Weights of a small GPT-style language model, trained from scratch on English Wikipedia.
Architecture: rotary positions, no biases in attention or MLP, untied embeddings, normalized queries and keys.
Each number is 500 + 25 x the weight over its row's rms, rounded and kept within 0 to 999. Layers, rows and columns count from 0. Numbers have three digits each. The size before them is the row's rms in percent of the matrix's.

# layer 2 MLP down (transposed), 512x192, rms 0.216, rows 277-370, columns 48-95
099:497488489465507490546477546491503480486484496489468458498472520532503487512526486497467491512512498552515497476485481485469428499536480513518497
096:549466533505486514542503523502513466477494479501517504484488458493497489547476513476441540476473517524467498486494515520477503510509490497518527
094:481499488521473539471521511520470534509530471454510509501501545502519511507528470493508527496505475544557471474479480475468530490474480514488492
104:527505514504513495506524510520513529506499488480512484515538524504430497556507513506484525510466586456511484508508452499498514477534471477532508
091:504480497495500495487493515489525451453514456503503494500493524486507485501517520452527517508529469510459444528527513509565508486506500493452496
100:494445480539533472490516498516500484511498462505524488496476498504472508569505494469492485472475503468492512508456487509483555465528448495521481
103:487510486483497556502510510459483495514540501490495478502476495523510482472492499547515538501503520486464526509509463503457495505517492493509496
096:453485543504501481499488474495489505486495517485497483516485522471514520526463537512517499528449496510507443498506519505510474528491533500488498
101:465482524486467542498540497498508456542491454534482512500462550456535526518534481496551509435525498520504502532506504524496481528453487491526523
086:474500513517506492506525503518473529491493496514466524490494486543475514500505492469509499487538539504499516492576509463488480438505520500507491
094:522492497487494491507517515486515485487532460498544457512481529492497514500500512446477490499452485522531518521465540504520513526473498517478517
100:486523488517546531519480486509483499494487493483550524502526500456477575551517502517471496438507506521539448513499522531517476511518509532478495
098:522472481474477494501502487543499513540470501537513507554526495512532464454467532506501470501554471496521544489499482529501502472491480495529497
100:452532509464506519455498504509540505488550500508488513446517480483525499504488492495493506475484488509524504480529500541459469491446485550501474
102:513488538529516484525455502473478490529464510500465476496533507451469515493497548507490429493513538514471466481505501496508503487552524512480480
100:493515489506545514486534506491495493509549509508477494502572501473506528490517516503476479490529480496524494508509504520504506503494518556486524
099:516484472509498487521514505556504546539514495474487478512453476491518481482501503522510467511502472494515504514445485484518440518491502510472489
105:490459509499516517547473529519481488494489479477509548457492472499530487523515480506522497482512492512471500496516494506527511540501484500493512
098:472494517507492500482543512456500480482506494477453544501479512467467526506497499475505477508490504506533498497530484552508536472499479504462500
097:471523493486515494438471510494491516450555520475500520487501505525488509446454535493493481464437489504520465489518517510512491481519470468544524
095:533487479474500485500508461503476495497516503517451485498451494493512521522437488504495507503529526493500493471488528534527490551438548496504498
091:461528460459521524500511499523463496487515555467478517522485519519539524500491542501490508476519462504514549529520511490503469481506486485510502
103:523523472534508492465507505528490511534558492512491490463478458491494514533513500495514471488483488500552493537480490465475453510515535538487483
102:526498519525475507519473475509508539540482515456480478526528504513498511505529552519508550555477488461518482529502488536548503529524475469471494
096:543459508503501499491504511548537464507528465518540493521524523474500484501486492510502479564521462477510475489465470535477469489498458509485513
099:488482512473477492476499496512516501522507472495501505435482478510536526496510485498490507507538489497495502491533482468496540506521511511505489
099:502509482521501463486496515484480603504518518463504502512506476536501527474501471474514514522568522500511505560542456471490467475501485487505522
100:473533492563494486515499498463564506493495490481501480486558480530467461464451543522522479466476513485494558434443498536500437471532465473530516
105:530457510505542490476529500514492533500504504470501535516521502521510504501497479539468480443504504563489480484520492539541519537448481505514490
098:512479514484448530480524487480489510471506503494479490518509474491491452507523483460502528445496514531489517534500471498499520497548483491483512
097:471500536454528509509504512507454449503516522460505491468488479501488513479472501540525502498501485462501507515533483477532526475546529517468477
103:527458506489479512498519499538514496505487517536513499506465512507512562518491523486477491467507468498515479507538512463516495458488461459496511
090:547480513496510498505498518487498542505505499498480476501513495470521474513502501465514471469500524503525457543478548514468523498473496468506536
102:413501502504545534431490513494481506452499530481508521495503497494498486576483480448540522529539477506499477520537432492490536523495502510490510
105:526487499534514496529522521494515532475459569470479557524524531453525523496516503529477507496558510501519475504490484523506503503514471464536484
100:484485461494521497442458538526521514474521517491489459443504546491476461524521499497538531532502504542483494484486480564468498474487456490485490
097:455461493503521489505506483525482498491506491510526488478484445517521499465531502491513491513492535493519493490504484472489518521445487479453501
101:512557483520529486501518495503499504487528503478490479513478491487464494460509501483475449523516503523484493514456501487499520490523511494494521
095:503547500502472547434502461517466480469474515518510522503505534486483504487490499487490531470525516523501502516514514489497502481491510493503516
103:475517493493458491519507513489483516521528495510502542490500461504475528476461496538509553505498492450464460473468500464517541510478482526511536
100:523469499493484528516496502513524528500509557499502490508475489508450525514517501498473538487500527514457480519508490500462517496479521437493490
100:491457504468486497517526509535433518514516536515478474493495498497495474538535490517493468502498555466475494502535506518529475502489499515501488
107:496502491492508536498517485460486522551518497542488486492500479531537513471492489506467548504472506485484538465451506502470507515475509475432509
102:500488450551485499483510506502516498476491511525544493498501480472480473511500488531443493523533530536523502487502499485537477491500526525511544
093:484479513481526493497533492499514510526498498502537520473494516471521500488488497498515501463525553488524451583505532494492529452522514503532563
101:484489506507495532516509426498475483459442497513520489508505491471468507492522505488454498520492535468535479484509512509539453441520518507536542
104:521484491529471507555477477494522513490526510474516509442484500455506483538495489490483497507516472519510506561462493432531481493495483539471464
095:497477495510520443530470515510528488511512510478530491528528498510505474514514495504469489464537512531494548499448501478490493474474491449519479
102:458459534474457500481502471521485535496478484481466477477507500492526493492486509538479494455527527507522512514496510472541506558481505508487497
105:465528516486459504508528505500531482526509519540520480522498516495479520489525505519475523480479535535514518508519462515439523477499506463492533
097:504521461517486534465552477511475514519539507496567511479499512527480472519493484481516493514470503539499464508550503488471480506516509438465516
106:503517536507559505477470510458504488508482498476489506463509465507497518474513532504522482546479489478517436543480496506498533484509483511480520
100:498529538456521497478479473488444463518486550471517505514497469469459504475494503500446487517473505479498521525526530554478538480521532447484467
105:484496551494490540529499534526468450503502501474524477497520512471456501490474498548519502475526526484502539525503482520482455473491488508512478
094:516540492514478491469492480498458504487476525463472546507500496468502470481514485518501508494484503557533532504527481531538473537471501454501539
092:491494524512519540547525526494510479486499510512530460486510492500558522513484482492492506511510495474485475486514514502484496495507513478548481
094:499473482507482499540521509529510514502467494507464516504507518500505510482506511545505487536510513499491500464524501515478523510487490526501458
102:548457483471515525497496453514468514495450512534494492501473492534474472510495486497490486474453552512471469484529482539509488534539509491496499
104:494522502477500520530509510514468496535489473469557509469559496491497548490517507466545544474498512486528502528491536463473491506484454500525499
109:511466490495477540555480497516546513505482560514479537542501542510505504548496487497454548534499467540524502530489503477468517484494487481466460
101:507508496484441483491553479469518467480511515526499525518487476503530532505492516525477492461464498498502475489509497489540483493461458525500523
088:532521473487518514453523541534516497497534500487479473525475481527463507497507455501500513527481519532554494526540524508486521560514475473493494
100:477507487521543507475478472461475495486488510495507498500502463482479472507502472484464470509566487444538489526490521472478515508569529503524466
102:487514527499490462499487551465494467472522498443506507452492523477474467507555460504497506512521496507495480469472519475473487448475470495519475
097:500535474515527504557522525468525489485544518507467510467520531509491451516500477499492521520480431494493475524477490450506508470481534500505475
103:491506428543532496486512512510471492472532480533501466470557465500451466472539493542495515481483553475471490506481436497444480492450488505484476
098:484516481513513509522509416489498483499536499468526479500504539486476518462562485516502531513493450501491487496475538540555495506489521495508487
109:483513487537501520487526512505477500475482538498528522527481522494468491497516508528546523473494471496519521523501555515580500488488439506504502
104:552479521491534553511467530515538481491467529473502495526517496508494536457505516485460501510512492484466480492534486485506481493536494547486493
103:548519536531468472501488464510530479481518462498519521466451533465486458526472528471516449483483473499505474499494474491502516526504493510522449
102:470534499518504485504501485505505553529532516487486505530504504490487438490536492487520517492508483535498498503496479525473460490552485470533511
106:478421520484473446512503528526466492478493520496518522515480542529518489511503455492473556504454497505470504499437484539511506497495542475519502
103:477542491520511522504475486506525512475493463496490492556500536475510499518516525506453488521540491494534457499515517495541485544489499481536537
094:535499497489509504460533460483506501503519460552501524534490475476510517522495482510495538556483493495514501478456515523443550531497520565467487
098:482447516523491525482463478553504481468557492539517499539499518518489484497459518497516511435479487494516507454499511474495507478505535506545491
098:512529485521499489427505514424499543479513520502490482493485471496454461501521536528468505486511461525523488511486451505502453539481516493520481
103:546455513508513487537544470514462512556491466486489502486493468457543508565503456523477529516493499509492464510451481490535476552513495495491471
100:533463553515465483507523500470509504512506468477509476521526526517502488492505474481469485471501495516508544489528508497493511461505481550533528
105:517477473504498487559494501497476494460496465467500495509486518430504475444459504505531494488486556525495549493529525521515522497495482456495511
100:490495458494501508456538470463468527490512507491490508506494495457486517500464473476508519479504478537530504488490515458535449494504486495507449
103:512493515492499487505504505492469504506494489542464474531508493486552532532471462489453466538470480463473497465481504492483487543520509490502484
104:479492504510500469535569449539492544500486521534495474459543529513506504493521497504489473470513531504469502493501525548482485503518480498515531
097:469478531518515501468450479488483479462488539499472443508492490484527487545490493515512502494457484517504494517530461481506476520492550484496526
105:518497453512503498478499537495501511460484555456483505468482416486536519503514495521510516505473496498503472512498489499519472471519533495526526
099:503474515503463506496471521500489457474528458491474532479517521502528508533485522507489495465482504490550488474511492484471476479512464454486490
101:528520436482524480494464529534478532515540553517506480506526491555501480499470495482514488515500495475476515453468485446496480508511527521497499
101:538517502525475514498518480496461512500526488492513521540456549464519472494471464493485524514483480533501487477494510519491492523486472464532523
095:504496485511476471501499512504509495514435496472507481500488474536520534490517528523516498541512517470478518486474511492480470499523519517502534
106:504475481513468519508503486472505508505504527497458505496497536491481494477485482507489517514503521473432484495496511500549468489443518441530470
095:506460504529526491530511511513484504533513486502454539510515505488516508565511445483536495537463488493458503519475449491488481510477548484538501
099:494472527535494443496483511536485516516492496525511479484487488508476528553508492511539542514484482502477521499476486491484515494486538499555469
103:421517496513516479455522452518520521499495497520508502533500485500536503519471501470515534452486487488530516527515479528488481496483499450530479
095:515488535501483455510518493513503528478497488480494521505498490459512526504572473490486496499476399499526481513471447480461534525493509466495494
097:496493533509525521479515487522482477503486479486489494499512526476459481506495500484490498470440542516509446479489486514467522514530533541477522
# layer 2 MLP gate, 512x192, rms 0.265, rows 278-371, columns 48-95
095:469484522468534467497482491522480529498490478540470494509516485456495490486529515446475529478484480507443476491512508522504499500538454473498511
096:476508509474516482488523519505505463500484494512538544488508501499515518506483497503507493480476516526474518494534494432479477521576490489428492
099:485471508475521485553503520521517424521515490513542485506528503433504511483488475512468510477469513469492507522479479499509553521529502501470489
096:516515495487495543498500494482525459517474488510509514518488475508453485472496489533500519552497499466519487520539498479505505508468492479528507
102:504461465530483526506476492461520513494478478467530520484474513554499548470491506488502502519475447488425539523534477494490469495497480547475516
106:517487481521536444499548474517488465487520502550555523474507473483484503487486521532509534458480480554511504475548540529511516499497507518505522
091:502481491514514550485535540528502550524508492530545532481460460486515494485530461510509533478499552519489527509496508508513492480553507484497520
098:474543488545519522494472478497495529460495507468499498457510499482503474503468525548491524549491507469513544483478544531539458474470481505506519
108:520530468459533529498538508461491507510536498488498481492481520510437498490499498500538484540525494512513488511504466473482493548488460434512444
084:493466500486468515534493515500513509491484548482502472495543510507504466506477512496461499473455510506501471557488502515514502527487523529491520
086:455494490511469535472479491492518507513470532483479459508520505436488529522504512511514514528510515436528458536490494468468518494512474493481502
100:471467467480515455526510475552499470503491464529503456452512477516450506547517509487503559475523472503491470519518514496470463465537479475521475
105:477494444427461452495512524453485499454504469513497510508481503553500479473503531490425528521496486458493481484502470544505490494475520554510496
100:501531478481524511459559545483532543509509560498510492516453490518519468462519492510510517510504550494512503535538516481498502474501487512485455
094:490524482454491525483494477507482502510471469509463540478516483475541489543531488547495497480508500526487475477512522507476502480527451509484500
094:515543496517483486464489494505511481510510492513488468506471514514553505497579528482479509503459491475438452526509529556467498488506499514490488
100:497476524503523490545506471497505515484521493467488555480487526534451528506553484482532449493512528513495486530495511529515495487480477457522481
095:527544475446512519540468516484488533521492492518491530505500483464453524486506503544488539507468494504478520496482534467457480538491471489492509
093:507490506476480503514497518532502483491488457473479491535461513533473489482554492507502501497512483485455501481495493531479463505543495482479533
102:488526482477520527514539498485509522495541537458555483524504505544451491494488519524527452540496498528450475492539540511506532484508512506545530
100:503522472496503503528473558459492468495490523499511488483518520504499485531535533512505534482481498510512513484509505481506505440536479472496461
099:472496501462503531507531475537534524536489508477533534481526498541495493490503476456487475495495529523457483499489533479512504514553527460498493
093:473467495524498549498446484542491513514494517461512492554537514478531501546510476486487478481469498465494539544522514484501559522546537463508539
087:467458443526486498483517507456463457499481503491504463491531524524460478517513531473474482472459518503469507455501516520480504536495518510513528
100:495512541520536494520469505514480483466542506535526488479533523534508494487475518570486479506492484483488504517517479483537475521545459506499472
133:486496491496503485519499481467523520517480479537496502526474529517523520500481472512486480504570508470519524510503480500447484486525474459525470
093:515493471526487501526508518502507461508494528515487515513461525458517541484507518515506486500493445482516474516494528489499475506499511515539507
103:514558512505508485487487474546514519490473521550527512570500491499509506495524500513495462519514511479520522538531504497498515517478501505487513
089:477518534535578484484521468514514463486486473508497489490484496463479488506522510516490531514495499497465496526509488499528537534516471527508465
097:458517542499460553544525453506501461513480566478511499490456497497476489528515468526487512465515498488479471474535537538492475516523491467501527
099:504559511485506496471498517518496484521506529510499469549524467474473521545494460513504553500488516517504507513495498466527459483489483509527493
092:536541505494502475498522540477534463517475467488518495523509500553475473542482520485512563500532503545527521484507533508508513532499498527482480
102:462494498490506538511500493469511498484467531538465493521476457495497478485466503479459490540452469524498502490471484495470461485517453448506460
106:528543470489497483477496484457459497467497472468530483490466519505550497525518541527485496532507500475525470508503504500509486510466516500532502
104:501462494467474479440475484503539530522514491503491478505481466500476493523505524521522544511499528507513487441500512497463514496505511474487494
100:510468524474517508484494543507487526518532507529480502484555500489429524513538519514469498499480480511519538483536487495490474502526493525492492
101:524519502491522488518510467473518490459489494498548534503515519498461527494514512516473507466476504451510531490504489514469490467499478436471471
093:495523518527518499499507497522494498502508488489480570489493485504481519523473469532503517520483530499523532521454494521482491496463466512516471
100:484527524414499485447490489536510520499476482506505481476518534505474489487519504534457464473506538503518482504534545520472520517491487473462456
099:526503553468502500501512492515506468474535501468539499477500526500532516490494521482494486536469507451504491528502505517475540472448447508507543
093:487494511519462521505475510468486528538508498464488519477533484515519558528523494513523518522520508524517470541469499490505472518528516513458483
109:504532446528500474513469509510520500511495478502519439483470496557470461487534510527536522493515510499505529462491503502516510507517456539493528
101:510549507456495506453516536499486483529503533489514508510499479503498479499485482523510418503511488529471536501476521503522499482502487501498512
085:486515469472480497505525489454537493491465476475528497502483503462524458454479512482496500479520531500524458543525548517506498441453452558537507
104:502529496532494519465480469490500530474477487497522521518527508499502509470477481498499532504490490533508482478472488503504489501511535498492502
100:498506461482493562536489488493510468453490476524489508522478482506505507521505504503470546523487532460477546513497471494506493535480514506465489
099:495505480501511483521515489519521460475558486476469512488506478503440521502453515523502496480534497494458499530509515448453483537517490499481490
101:447485510500484553506479479511525496500480512485509508484505466480514453484465487511486515502506525476511481479483483475512494490482534539509510
103:535530523491514511461493479489490544502473495502536490506514476473529518486510508512505500514511468522466522490506477530487468495522516531505526
097:535506494507545506542507480505478495446508496469480498496499493537500491546481542556475498500500493499453501520514510474502450490523535459445532
088:474553489491498568499527476475526544503484473502533520530499500484513498504523529515484481479473504542531531468521522468504481506485459512455479
101:497520488514489478533466512554465486482456455501489494511455500503475476529513491497523545494456483518502482472528501556492526480512513460503532
105:457524459448509536495497522509517523506467514479514489513495509509472509521495532507526434503509493473489465513496481525469489517511538481513442
104:485508526530484499465516520522511514486530517500501492512490469523491466497469502524531513520516541442517508474490501496521512471518537528503474
094:489497471533510501486491445430521517493517484500494473499574457503510507515506466533514465493483474532509485463516452541464503475452542523484486
101:524509447517503499481503472474488453457528474489484460521490523544531512521487443527502475531519473476520548490506496508478458469534515511495451
098:479532507504539544488478519499481503504496492520484516531518524478507488462444487529500513523510484471500488500494560566521496507491489502477496
110:504453492520467497492501457484470501524519554472485517504501490514526530493526494488485451446480462488476482487527503512531519513530507485532512
098:475469526521513467470529502507556492505518477499514428491485516468495536509463521514543517490479521486507499458472482522516485459543488503495462
107:511551522474525453514543518518499522456512494533492487516497506526520514506494514527523487523443485522501551511524509539454521514497522470458460
097:529553497518487458459482447468500496546512507527469451507507523485482502519484523481478506486451504490430499482503505519539523481492477464485472
090:512491534506525493474506488518515480449484496510495507542516515543499498472492522514494517453487508501503483503506510493521511535494485516471487
093:505499544472511463539502495479475549498470499514475512468490480512487547513457509499508514493515490464486495554474478541502496467475519506522513
094:451522506464483480499489503457484538519445526457503476490530517506515534499503501528486513547489492551472504534518463470528465483459471513501498
102:513486479515505499491495500506526534498508504459479521494486534496500537522505501482508473537483503522501519480483564487496508543518497485497504
101:500502481490469508548536515505506487535453500522531502513532492460462485518461492467483479485485521548457452501495486492476481570534484477508497
105:509498468524510481464501485520459494493473518484534497479501535520467477480514504540471450526471473465482468460490484471457540518498500449482493
089:519498518481510472465540495518514533501490479513509509499455535494501470511516510530469476505510500438520494543528472483512509485526499516509507
103:539526511504518438518497500518489473497523485470460460517518503495494503510506472515463509493542506523484540496477509485506472495533485493486540
093:487493481476549438503483464519500481560501483491509471510495492494488454481503498505513483544465541502499503506498481510514485468499509497467479
113:468543444473523556530500493500488505481489480485499508544529507474441491446509541548530480497530472495483480473494500478483505483467473464504474
103:480474474495509473514515523517498478475507510482497470534461505507495489549505503498501505509486545487504509551487527492455522474524510519492588
101:509515493489485507531543489486491532509493575501518476468490482449464463530504483519522497503492500515500508464468512499520493539501552501505477
099:490468521515479491526503491490512494521496494539512483515539481490477538465480524499551475471464456507510521529492469557514502450510537524502501
104:537459472431511494486505523498522461486561495467519467542524543497468528479487504546491483502483516497527509478503521490497529504489540469545472
108:500478485499501479461506492504491480485512517498474482471500500526518505492496489532502498532449541521471498488517472493472494522521516508488449
103:476485482491475499445498497519550480475489483473520534537494497482494537542482466555533484582505532521520502550495508513519470527498445533502470
096:523529526495491519509500526509526507510506465484472511528464485490543516515497526472541526484470520517500477514521489543501492523485496482488515
100:477485505476504490509470516500503490471480505504540502564491503505528468521490497557515479480486482519475477519475508542494513528540474476503488
099:457537499530536504544527498484469557474508535528513510460471480509488485506510542475492504455499527512468498480477503467539497495510526494484487
109:469530505526546532531511542482519477474476467509514488487520487505525499508501498472512529484515517518519538517537500473517526511472471518472489
093:522527492517459557504547512503488497488431469498541468507523520495504463503510516512508500509486504456499489503502512478530489479502550520483490
092:497459489509470511497447519512477497489517502469504497526528506460520551484433536494468523535464522457532492503477516494463502498513492539493463
103:474497510492455525529499511520500513483478493539475479528495502524489471462477484475468470507491532492488508511476501522454570482521460517533483
097:498485477559525469513501492514520461462517499496537484466509472565451517521488486498538469483501537532509496494459467512470454470496508523497517
099:490578469464483508498510524516473488510489463497484526523506520503492480501509503500470495530500489522506482465505515543461557511520476468506476
097:529497508501453487499529493477450508501491459511494552507458522552515473555500470524503503488461467523456490519489486535484501477524538490479475
108:526482471490485513531525451496487493548476476494511476499459488516489554520433480485495484465501520546502504519509489463493541516509466492457517
102:521505486512513474489506492459515501519576491460517483456516517535501547483489506500500501486543493515546481512470506490466473510494467520483477
096:526488504492497485525535513502485463489556526537496518511511507552494508463525498497502550462478482519473493486550529519518496518481521521471490
103:512533526492478519520522497466457522522544462492542472458498469506544491510467505547513482515497471457507514550496461502479511498504524516474498
106:499528512508492526496492545487499491515482521471497522525487502475517512472537525517525480563526504509520517531516487502536526491495512523515493
098:497501514504491539457492543511490474516507524532525476503486498563498508454481475477466500533560509507512508525490510470473475509499463455515486
094:526474497491506487515513493455537496526450521462505472502485550472497480476547535479495475509519464468486485488496498500526514515511501518444500
# layer 2 MLP up, 512x192, rms 0.272, rows 278-371, columns 48-95
099:495455520476553488542493503492455507497547507484515504489512491502517529533510545455513484523528514527501510502495510489528495501516493492542515
097:473468528499481464523563482491513520485527530514483502484539490492507476527549476460558527492507487485489544525500525486483514487509480494513479
102:501525481501525544471490508484503481505453490455490467535526492479503521491511506484493518517503552486530441482543497560467458545502493498492475
095:448497445490460511513494467503517505545524487505490496465488544482484542508498472478494492461500534525520482499504445493534480492481512511479540
102:537513525479514499495507497482462478502508525506525513472475501479508514520500512518512505559517515492502516485470497486524522486502508493487542
107:533499489528503472490507528433489504481500514532490510506497523486532505445507479537481519511469494505534453520492510537517534496497478525503495
097:530501511537497477512494534520521495513540503548513493482516448519545509503522477520488488486473541487503483496511488510472485485541465511526522
097:500507499505528490458479489494505516473495498473537469461500527502514532469500489536500534500492502526498492523495485493529506471532474527509517
109:511506480543477508485500453487492535511510455459484496513495489519519527470503491509548514488516493510521503493512496489493498462480484519490473
086:507467526481479506551513511493495511508498528501517478480502557474468508477498505460476473515459504492478480529479467489469489527495542524492498
088:492500460496487511482467475509538500535554515480470504499524465475459513469498527503512514487507531478522515519532507531540504507533487489473524
095:488551525486546515491499541512503462500517489489524503512490486523464454483462498500488556497510474511477523493495541490484458514521496544515493
102:471491442471450511508515491502496537477501504506515521491472483517543460487516478474483554490502535472499502494481497490483514495499497528483494
098:507506460475495509484524528524555515499500507493516502511492520483485501477500497503527511506477498505514499543528531529506487471486461501524507
093:527486523488508477510475468486502502495496439489489487505497489519499486522501509524489502514508468526492509475546534500520480489463488538467493
092:500475506517463506521435498503499505488494458459506484506507507533464498503507444524540513479493529505543510485446522499513525473500490501505483
093:462484483519506475498500521514496498489552491495516508521523526522502504455515490511519429513502477544488486522483510514491450518519503507487482
094:466477527527526485463500466506537481504526510435502514480473494495539505458521551499505450496516510525467509477511494500526463508437524486456521
101:499512499504434480496510513532534522455539538516469508533444558507533503542506452540526485500549450479487490467484461488482508464520544470505488
102:531512506499483514524481484478500529554424537506484458527556519474502503503508485503504485503491458530499507579512468532556503507463466501508492
104:497455503530502544486536523490510490507514512528507507500529523438500495484457490500504498525494531476506448497475444509529523491520540554508488
100:507528485496481490532509488505509470511503479516501527486464510457453511501524463477490467516500566546501526541499515465514495491532528494542498
095:518507593444473482483462511468531500464473495505476541494479514526498521484513482516515514440495503508502502492475490522520473530475510495526529
085:491463502482491541526495526543498524477516499481477547526462485487524519502495475493501464529552479520531475540479493469516479490492468470503519
105:468529468481450495522528488475490482474488482503496511493538532492456463469492507483510452480478512517506523513504473498500455492491476458533520
127:488507474474540428493486484516505511513482484459499512512479494522527496506480450487504541466500531516545490522504478505487498511508475514486536
102:494496473515501486509509517520495496483466517475509466486539513468574527506532507473494486517507488520482477516498478498526513501495540498519476
105:541508480497475497509442468515574468507487465531535500502486495516509519498496506489546502547511509452529500503511535499486500540525522470511491
092:498512474528528525452497523518510518529577447467492519495509511516493461502468505478530452493507505477478508478468503505460529488502501486487513
108:501526528481496518489443559496537523512564460486524525488479499483534470494479509526478495517531518496522509518501505491468477478466522535496477
104:497516458495533514467487493472526530464498508504533505493491475476497506508483458493491520527551521484444499468485439490476483481501493526457541
101:492523534508509419510518510505507521516459482494496483563463441541465458461491520521488498540508491494525536467515470508516537546516502521467467
097:481495490499448466509525483504497535475498495501493530489524511506478455529510512478512476477448505491463467491480520514477509494541546496496531
105:505571476489493497523496527458484540510465446526527499480543503541508490505534502513488474478498482524513496520501490486486530478456462494538516
109:488505510477496524501496519465528532515484469461483502512509504519474516525490487470494506526512508492514505470452485542532521481528516466483567
097:487506502472531477477515526523496515506542507525447522493539476486531507540472492512487481464509454492518485538479539535490483506496485524484461
098:509515487533478483499503539522498449551517528504485487489480480482516459488499479457509462496524469483467454512507514490507537535523501505477526
091:494496491489453522496492536499446495519529523517486473502492505478553497548480540489522501513459466490480524539502509523492495468516513427489530
094:490523481519506484521446524472510483492475470537499526496515491495544466529499526485519513528489511504487530480509552500533502466485538469537490
100:514449498508535531494446494517511474540459461512507482522488474470503482510496497517483486499525510489502454520477467489488512479528518494540516
093:545536507456489506518517494490496515488548515504499497528511478492499445517536463535470490510493494522472506483495475522527496522491522517525467
103:529501526498529516497478523476509457501499482492524508456519493511486511484465466456512481499505545493493543491510466514466519469484503460469501
103:499512506503484509470451483463469494527489518486525465468496480502536548491502505525484511495472492503461471518504517493543457471479488509501440
089:464499496519488484535512500486479497468468513490523525498497507452525465442441504486532505493546511499503499511534535490521528447450481554559521
102:501506495502531501532521523462538507479541461525471521462533485487524516489484459514529510508512468531481473538469487532502466487517452512500515
095:516498536461517555548508511496534465563537516506522497533517517487482468528497490521501550528493499504529525520483486470510480484514490523497467
102:499524522502527503479486493495518483512518498515485495513516528471496505530567526480545528474518526476523526500481515561530510527490515491485491
100:480483478480497507482529557505490558477552455489510545493475508513459477485481530488500511514504482504508491480509583468524494516511505464499490
100:419506465475497525545500506497511515473475499523501481462458502472478510531498524502450495508503530510527462484548512514468462445485526558491491
094:500505516524461535504500478500459489479485505486508508471513523499537544515488472482518565511498443515503533441496469502522505534511507486496551
094:500450451528501446458534445534490482503477487496519509488520470556494513529471489483482526540464484471476511524532492511465526497487483523516513
098:534492485526481507527490477527500509492499520498516505514475467482521523509496525483479502508484524496522485471484474510515536480473519470521525
097:493399482495492426469469489530496503568522510499518482517499534550527543490489510482479493459494479479501488496493520500500491497491500532507514
095:468503474468518525483469500530473495504528508501502471497483522481477504495507521529510524493505498478495528503469491526500512500491481491514500
095:519482479498493443506501519482507521491461542491502504530509490415481478517438517491501525461524447476509494545465534490475521472512461488485490
099:464470516521525508492586488515490466496502512578518518461504472492474483524476558457488491509474486486473513455511484494514511520470472485532549
103:533536507521514511539511499523455506477496510522478475508506511493499505484475497482477515466492548489517502474522461563485467519500496463506455
108:497508525523509475517495512501469479508502492486505481498462521448498492575498491482509557483464499493457479517490457499484531503481529504550517
092:514507491496514522480506489464473506494463503501497493482475469509538527467537487483511460535497524560493508531501458471502528503472503507543568
101:503523474503520478477478507505488510500526487500493505545502525518475532538537527516492462509491503515486464482519536502514538484516497503510518
097:521495510537465497531508489489482513473449496477538511421534516478500502474503547459465501499496511518430491523497484497517496485536500457461494
100:458518539475516463536487504488496563490522519496468486535506515522477459498521479508525498503482461511486514555506513494498500510479477466518522
095:510497493515483511501489513512476469487498496494517532501487500484504518470509466457481468518478504445512508502468550494535531531498504469534515
091:524510528530549493504525452571507547537498504525496521525517464530485482551503503482474518497526504476504475523460488432522505557466487503474520
110:493532514438478506470473523538456517514475544507475545461495514497458472507495522486494496503504473499513481475511479500495505528512504482472506
094:543546496533498481496479493515501502539523503550526488471456482576522510507501492546502485473504476467480542498478493491501506478483487479516507
119:472500489467479483473533506494499487495483458516525473505511495518516494478483532516480521534490476528460458513502481498526514534461510481517502
089:551473518493513456457492489479517507507495474506477500537484489476510489502498499528500436487502507476501485502515483472513489503558517469508554
106:504512499554533527523523497447528484494499491488505501515497523518517494469517552539523482484439514476484518474482500511475468509504496512493495
099:494478483451524462497527494471516509545450526493488448471504520512498517518499505504490512491471498518526533514544527488490533477486459476470510
098:501516512436508454525440514532521482547519493491483481505514477452490536544542507533448509486495536474533508489486505474534513514536489516503513
097:466523505495501498502564493489494488512479490495532547447520515537508497486478503490499547465487484500515514481450513490539462485474450536521511
102:468528494521469444515499483531556520480505504474504484533524505558488521469524496507519500494512546504521512514519543519551516511480423481466528
093:545498497514497491507540508468466476509473529464503486447487512471507498461516499465496493498509540468492508507476510522489493544499568542536485
091:489513454481458484529470481499492494544453502480498500459488471478527495499483478529478525526487503461513488525472481518531479473473506542460500
102:533497510520486479485530454506506542454517513486486466521518518462522502528468527491488502515449462525528479484543485480505525501490523481502479
096:480529526542513512488516475506495431431506526503514531515487497475507500499462503484515475529504498503515481528502518470501506512500496468513512
103:489533529531502484509501504461560516478488486517505517517482434506513470465499459528503492472511554492536526512499521504500488518508534469497476
099:501494503471478512485530468511540535500481505521494484502543519514514519477453494459520508512499484536487541508534463525522544498500539520536563
100:518516525515510501542479484520513528491482498499540524471490475510497471541464501483504479533505504526524497443511531497491517509467479562511468
104:486517531520501484518493513470488525495510502479475515449449478551532502485488514531496486507502517468470508503510541520496470538515515516507503
092:491502510486475461542491518502478525486494519497522468518466536475504478487499504461478544554506521468485467546465483516525491466523518501488482
104:509504521502495516495524451520497517506495503493497468519514455510541500512449509511514504460465484496530504505498461485469473510472464467504462
110:507495507513525538514511502480511495537467522471507462519507514498434449510465514487497488505449499507420555488486523513503525478485496498486446
101:478503492530494510522455526452526509483483481492488450482491459466476517520502536511545459523526513497544510489460467521481504488480521524529494
093:497525488505443498505530454494505512521468491516519495488483514536491503473503472467514469521501474526471489442483537511489509516522500474499477
092:502512497525509478496487502436493477502572491521501504491488510516500493505515504468523530495493494548522509482511506450484520507478488498510484
103:500517504499486499488472504465544511495545504547477501467541506498516503496500469512533517491516505474525476487537538504470521456468453472496550
102:510448447523482498477524496493496511524494495466516494494492517529500507511510514545529468501500497513493475495521502495468477479513522443448486
099:499422510492476533503457491525519502520490527498497498518540535491457510501505436474514444482476491493537487494470512505500528564494464501506504
106:488474509510500484505501479525512518494506513469542544487543499494475507501497492482512526486550483470509501467481535560487491484470509540523521
108:492497539495546502466514510484517528511508505507527488495537478556474500464461490500498488486473571481514491507497498484500536506460479471482513
100:516466480523489486521509528499492558520499519504524549511498500459534517494523491477495483526533483511510476498479496483528475507458475495428507
099:493518469474471507550515494455582496531544543502463477489524458484499476533442482487518479505502489525507526494501513541508481497542465493476537